Part of a small language model's weights.
Size: width 128, 4 heads of 32, MLP 512 tanh GELU.
Architecture: LayerNorm before each block, rotary positions, biases, tied embeddings.
Training: 147M tokens, 8960 steps.
Each number is 50 + 12 x the weight over its row's rms, rounded and kept within 0 to 99. Layers, rows and columns count from 0. The size before them is the row's rms in percent of the matrix's.

# layer 8 MLP up, 512x128, rms 0.0726, rows 304-329, columns 64-127
105:50 46 57 53 33 50 54 39 56 58 49 50 38 56 49 61 40 47 28 55 64 46 23 32 29 76 49 67 20 47 38 35 48 50 43 74 61 56 67 57 51 56 23 37 41 58 59 50 61 52 62 50 61 32 41 27 33 53 59 55 27 39 34 45
101:38 56 41 65 40 66 41 44 53 54 46 60 65 50 32 62 55 54 76 55 64 46 47 57 85 39 28 58 35 41 45 63 51 44 66 48 45 64 49 45 52 35 47 45 51 66 75 40 42 41 41 26 45 38 66 42 67 57 57 65 24 57 72 31
096:66 32 37 55 57 52 45 59 43 58 76 82 39 29 53 32 41 46 46 47 50 66 55 42 61 45 66 43 46 74 40 53 60 65 44 62 57 57 46 53 57 67 23 47 43 46 29 62 51 39 36 41 43 42 43 48 49 53 42 51 55 34 70 40
099:49 50 56 56 60 48 43 65 29 37 41 47 42 43 34 36 40 37 52 56 61 74 61 60 75 59 32 45 67 56 46 49 58 75 75 25 57 55 32 44 39 63 51 46 48 45 52 36 54 53 39 48 62 53 54 33 57 53 54 42 46 48 37 45
097:37 34 54 62 50 46 67 39 71 38 60 54 47 44 46 50 70 44 48 38 47 30 60 48 34 60 66 29 57 76 31 56 56 59 68 49 67 64 45 63 48 33 56 50 57 35 57 63 51 39 26 71 48 34 39 51 39 41 46 63 55 50 54 67
093:66 39 11 61 40 35 49 51 34 44 44 59 39 34 57 27 61 56 51 52 39 65 47 59 46 74 45 65 39 76 62 50 42 57 53 33 35 55 51 61 59 55 32 57 44 57 50 60 48 48 37 47 40 40 59 42 54 55 29 49 60 30 47 44
108:65 54 48 52 77 73 45 47 67 39 41 38 44 36 41 35 22 58 60 48 62 67 59 46 33 58 36 54 64 57 72 40 58 40 32 66 54 58 46 46 48 37 49 24 50 36 41 56 57 44 40 29 66 40 25 45 43 61 50 51 33 38 66 55
104:61 31 52 25 52 45 59 53 25 52 53 28 58 60 51 64 49 49 60 70 52 57 52 42 51 54 50 47 73 54 49 49 58 39 45 49 65 51 68 33 31 56 53 25 64 77 62 60 47 62 38 44 51 38 67 38 39 68 45 57 41 44 26 55
106:58 20 26 72 57 50 62 59 56 48 54 63 65 43 40 48 44 41 72 45 55 53 45 32 55 54 45 35 47 51 48 22 54 62 41 64 66 42 37 67 77 73 56 21 58 35 53 39 44 51 54 58 51 38 50 32 46 65 30 49 71 58 47 62
097:47 39 57 53 38 60 76 55 23 60 51 45 33 60 55 65 43 46 44 59 30 42 57 73 58 69 43 57 54 54 51 46 35 42 51 40 52 54 38 70 52 49 42 42 53 63 50 33 35 54 40 58 55 42 33 31 50 54 72 57 56 53 53 42
094:45 53 39 42 40 46 59 39 45 40 42 71 39 57 67 36 52 50 59 47 35 63 42 47 29 69 38 66 40 51 28 63 42 63 49 53 71 55 57 44 53 64 51 35 68 63 53 60 67 31 42 26 29 67 59 41 65 54 47 45 44 42 59 33
095:48 59 48 58 60 59 43 42 45 35 60 66 48 44 37 57 32 55 58 54 52 49 69 47 43 73 53 52 46 51 63 25 53 28 63 83 57 49 37 28 52 53 37 35 34 65 55 50 56 74 84 47 56 52 32 50 36 47 57 59 41 44 58 61
101:42 54 35 52 65 45 61 35 47 53 60 74 43 60 39 41 56 62 57 70 33 44 40 56 60 40 37 31 36 53 60 54 51 67 58 52 49 54 61 45 49 51 60 26 72 51 47 58 33 55 50 54 64 40 55 40 22 60 19 49 45 58 52 46
106:56 40 46 63 55 47 45 46 68 63 70 25 38 52 55 59 29 33 63 79 49 61 67 52 40 55 39 44 44 46 65 41 42 47 52 48 50 64 55 56 48 56 56 56 35 50 44 62 53 64 59 16 41 54 70 54 55 41 48 60 49 58 64 37
102:44 65 41 43 63 39 61 49 84 45 27 55 57 58 59 45 56 44 55 53 36 59 56 62 57 35 62 39 72 41 57 37 36 52 66 63 34 31 61 63 44 55 67 64 50 60 44 35 40 34 64 43 42 39 44 50 34 53 55 50 57 48 58 68
106:67 46 49 78 55 36 47 51 56 49 44 35 62 45 35 48 43 40 55 41 50 73 60 38 65 55 37 57 44 54 58 37 68 15 25 53 60 57 51 59 61 61 58 39 40 21 60 61 52 57 52 41 43 47 37 72 51 34 53 50 41 42 50 47
093:35 69 63 24 54 36 34 59 55 71 62 51 75 30 46 64 66 48 61 25 78 42 29 49 72 59 58 50 24 43 51 35 36 60 55 57 47 47 46 65 58 56 26 56 46 68 51 55 41 55 47 43 44 57 57 36 55 57 36 55 56 56 52 72
093:49 54 42 45 69 41 52 57 49 58 35 42 64 58 34 50 62 60 56 70 56 23 56 59 29 54 46 43 44 46 61 50 43 37 71 48 30 52 34 54 54 55 31 53 38 47 58 32 59 55 37 59 47 22 37 35 36 40 40 51 47 46 59 35
085:44 54 48 50 64 42 59 38 49 46 41 49 45 31 58 59 57 27 46 64 59 36 69 43 53 43 32 40 52 43 47 36 63 72 54 82 43 44 44 31 67 62 68 61 56 68 31 56 54 48 51 65 48 39 60 63 53 41 61 45 59 42 33 44
102:43 56 56 68 54 51 53 36 36 49 57 64 39 48 23 44 57 47 63 44 82 24 63 50 68 51 46 33 67 42 55 62 41 58 60 58 51 64 53 39 47 49 39 48 51 57 44 36 79 57 49 48 30 46 38 67 47 48 39 67 36 48 35 70
095:57 52 65 43 54 41 51 58 81 42 46 29 36 59 47 46 62 44 36 56 63 46 56 37 57 47 44 29 65 57 49 49 53 46 67 45 56 50 66 49 50 63 55 42 33 55 82 56 48 43 78 38 42 49 39 55 36 37 56 45 64 68 33 45
099:45 51 40 64 50 48 72 59 59 42 48 32 50 55 48 61 54 48 48 38 34 49 55 57 47 43 38 55 42 61 68 59 37 66 47 65 39 45 29 65 45 30 49 45 67 61 53 43 57 40 17 45 55 62 55 66 43 39 36 63 37 60 45 43
101:59 53 53 53 35 66 53 51 60 30 68 36 38 72 54 59 40 38 48 44 62 48 53 22 44 63 53 55 43 62 59 48 48 63 49 31 61 59 51 42 53 35 24 33 55 62 54 49 54 42 43 16 58 59 47 33 69 39 46 30 69 33 57 43
087:32 64 72 33 42 55 66 62 64 61 55 54 23 30 41 28 47 48 28 59 56 54 60 47 41 48 51 49 75 44 57 52 37 60 70 59 53 65 39 42 35 34 46 60 58 40 68 59 67 31 53 50 54 33 63 64 49 49 59 55 36 57 61 51
108:59 41 30 78 67 76 50 31 32 31 54 53 45 38 53 66 64 44 44 43 53 46 42 59 50 55 54 75 60 51 33 46 46 44 36 47 64 68 52 43 56 50 55 43 62 47 55 50 44 46 51 41 52 52 62 53 56 56 29 43 44 39 39 59
098:42 54 46 40 56 53 53 38 60 54 47 49 42 64 75 44 40 53 52 71 49 45 41 70 47 65 39 36 47 59 77 51 41 57 41 39 65 38 39 78 68 53 36 29 84 59 51 50 74 52 47 33 40 37 39 34 27 52 45 60 92 50 56 50
# layer 8 MLP down (transposed), 512x128, rms 0.0727, rows 304-328, columns 64-127
101:54 37 54 32 52 50 70 31 44 43 47 49 71 53 48 57 36 39 64 49 75 69 63 63 51 62 43 52 47 73 54 38 49 50 51 40 64 39 50 70 64 53 44 53 46 70 46 60 33 53 39 43 60 53 68 62 64 58 38 33 62 52 60 53
100:28 43 56 44 40 55 45 54 42 37 48 67 47 35 50 60 45 58 49 57 56 44 42 31 40 80 66 59 63 43 26 37 31 60 35 73 43 49 50 67 54 47 62 65 41 36 30 52 49 54 48 60 51 40 53 46 41 34 52 43 44 52 42 74
102:54 53 71 46 47 51 66 58 65 63 46 58 62 43 61 27 67 53 56 53 53 58 69 46 44 43 42 53 54 33 55 42 57 51 42 36 36 23 48 47 42 33 55 52 63 57 62 27 60 50 53 41 46 11 45 48 49 62 38 56 54 40 36 75
092:39 57 45 44 58 49 54 55 54 71 54 64 56 48 23 64 62 59 54 68 34 67 47 56 38 37 49 59 49 44 42 37 65 60 62 52 51 58 38 54 46 45 47 45 45 58 41 50 38 44 53 35 41 37 33 48 80 54 42 41 60 53 74 26
097:49 61 32 28 38 49 58 23 39 68 44 54 65 50 48 52 60 59 49 46 24 56 33 49 56 50 59 45 52 48 62 40 45 75 35 35 45 17 55 68 34 70 34 47 50 51 61 24 53 62 21 55 48 56 37 48 54 67 51 51 45 45 45 58
091:33 43 75 64 73 40 66 73 52 34 31 72 49 54 50 43 40 63 58 54 50 37 35 73 68 66 66 46 32 41 35 71 52 61 47 62 58 52 41 42 31 34 66 64 58 44 56 41 48 63 47 45 48 66 59 50 33 52 64 58 37 44 26 49
110:58 62 51 60 77 66 41 36 40 60 50 32 53 57 52 70 66 46 53 61 67 30 49 40 54 55 41 51 39 40 36 40 38 68 26 45 52 67 67 42 39 57 38 37 53 54 35 51 52 44 43 39 45 76 45 48 59 24 28 40 56 81 43 26
102:33 47 41 38 51 54 52 45 67 67 51 58 70 27 64 56 47 35 42 69 52 46 58 41 51 38 57 48 74 34 45 57 79 44 83 39 58 42 31 23 42 64 42 53 44 44 58 50 39 60 67 53 48 34 47 65 55 59 60 55 70 69 52 62
111:41 87 51 55 48 24 50 33 62 51 47 49 49 38 58 71 67 37 36 47 52 49 41 45 52 59 74 41 43 36 61 34 39 36 40 45 34 64 55 70 55 42 55 74 56 59 48 41 48 60 72 51 52 23 30 48 25 19 45 39 61 42 59 52
107:50 54 50 62 51 54 61 49 49 53 57 28 37 45 38 41 52 55 49 33 35 50 51 55 72 64 52 43 22 53 49 56 43 50 53 54 50 45 47 99 35 55 78 63 62 42 47 31 59 70 62 43 46 48 45 55 61 25 39 39 59 71 43 52
096:58 55 69 48 21 67 39 52 50 45 63 70 41 60 55 60 54 77 51 53 45 33 51 58 54 41 42 55 24 58 44 45 41 83 63 57 32 66 67 30 49 57 62 60 44 29 51 41 49 23 58 60 75 42 45 58 43 56 41 40 63 44 47 32
104:60 53 17 57 74 51 48 18 66 47 47 32 45 62 68 53 50 38 51 46 70 44 65 61 44 60 56 33 47 26 38 73 64 39 63 49 54 53 61 26 37 53 69 40 71 67 47 51 44 43 45 61 44 30 56 39 45 61 51 42 76 47 49 41
098:60 46 53 46 55 46 41 63 70 44 65 46 62 25 51 55 34 48 56 34 47 48 45 77 46 50 59 42 49 64 57 60 68 40 55 26 37 56 53 49 55 33 53 40 40 50 47 40 55 47 37 42 40 46 20 51 75 55 70 38 65 38 69 72
111:63 47 33 67 39 42 51 38 54 49 40 51 24 43 58 68 57 56 39 50 44 48 52 42 48 55 58 32 52 44 56 72 41 58 63 33 42 46 72 48 45 60 41 12 64 56 49 45 66 28 34 79 44 52 52 58 25 48 50 55 41 38 49 58
102:88 50 59 51 68 40 61 53 37 38 55 54 79 52 40 33 39 47 35 38 50 64 36 51 34 68 59 48 59 53 40 39 40 53 58 68 50 53 37 69 55 58 58 64 56 53 41 12 36 51 64 57 56 42 55 50 46 58 55 42 44 55 56 51
098:29 58 47 56 40 59 44 57 65 43 65 68 45 47 34 46 23 56 27 67 53 55 56 22 49 41 44 55 35 61 37 61 40 43 50 62 54 36 49 69 52 57 50 44 61 56 28 66 40 63 62 60 37 46 56 42 25 62 56 34 50 55 69 52
097:49 34 26 43 55 66 48 45 54 45 49 54 42 53 41 65 63 61 49 41 33 48 47 56 34 43 61 67 63 50 44 53 40 47 30 47 46 47 54 37 32 46 56 36 50 68 63 68 48 45 75 50 32 65 57 57 64 37 72 50 55 37 62 55
090:43 66 41 57 59 65 45 53 49 67 24 25 41 54 26 66 69 42 70 47 68 65 44 58 61 39 50 48 53 37 52 49 52 64 73 58 51 45 29 67 60 38 62 40 32 53 47 53 47 43 57 40 59 73 25 57 34 50 62 66 43 46 57 45
090:53 44 49 52 62 66 54 50 52 64 37 45 76 48 42 37 52 52 52 32 64 70 49 55 29 61 32 38 57 56 58 76 68 52 42 18 47 57 44 35 45 50 43 44 39 39 67 40 44 51 40 47 34 62 30 34 41 43 41 46 55 51 54 64
099:36 43 20 37 52 60 59 41 42 51 62 56 78 50 47 50 50 31 61 52 55 78 52 36 48 44 56 69 65 60 33 39 59 41 48 54 55 51 50 71 49 64 53 50 53 50 21 40 49 42 67 65 64 60 36 62 56 45 63 55 52 59 36 41
096:31 61 63 22 51 67 60 69 60 51 34 48 47 51 67 37 58 64 62 41 49 45 58 48 62 50 42 58 41 66 48 19 64 66 45 41 55 55 40 46 66 31 36 55 69 55 41 62 59 43 53 71 37 49 60 54 68 54 54 68 32 39 28 59
095:61 33 65 54 60 45 59 67 50 75 66 71 50 60 40 40 50 39 31 40 66 48 49 51 54 32 38 34 61 58 48 46 36 64 46 30 36 50 51 43 59 64 38 49 60 43 43 44 56 59 56 69 54 47 37 26 67 47 56 46 61 51 38 70
098:44 38 54 48 48 21 49 48 59 66 77 58 75 60 48 50 37 57 60 53 50 42 52 68 34 69 58 48 54 63 29 60 51 21 59 55 62 47 55 41 49 45 44 42 56 52 40 76 52 39 57 46 49 46 49 37 48 62 66 49 62 51 46 51
084:55 40 54 57 42 45 40 35 51 61 53 45 62 59 43 55 49 18 55 50 36 72 64 51 34 54 51 39 44 66 59 46 80 66 49 30 59 41 57 31 71 46 39 57 47 75 38 47 48 55 62 32 34 41 53 60 61 46 60 69 37 28 36 34
098:37 49 61 45 35 41 32 44 67 54 57 48 33 43 50 66 51 48 55 57 47 45 52 61 83 52 52 62 37 19 53 59 39 50 64 66 42 27 44 82 46 53 49 41 59 56 34 52 40 45 58 49 42 43 49 49 45 36 52 39 38 34 64 38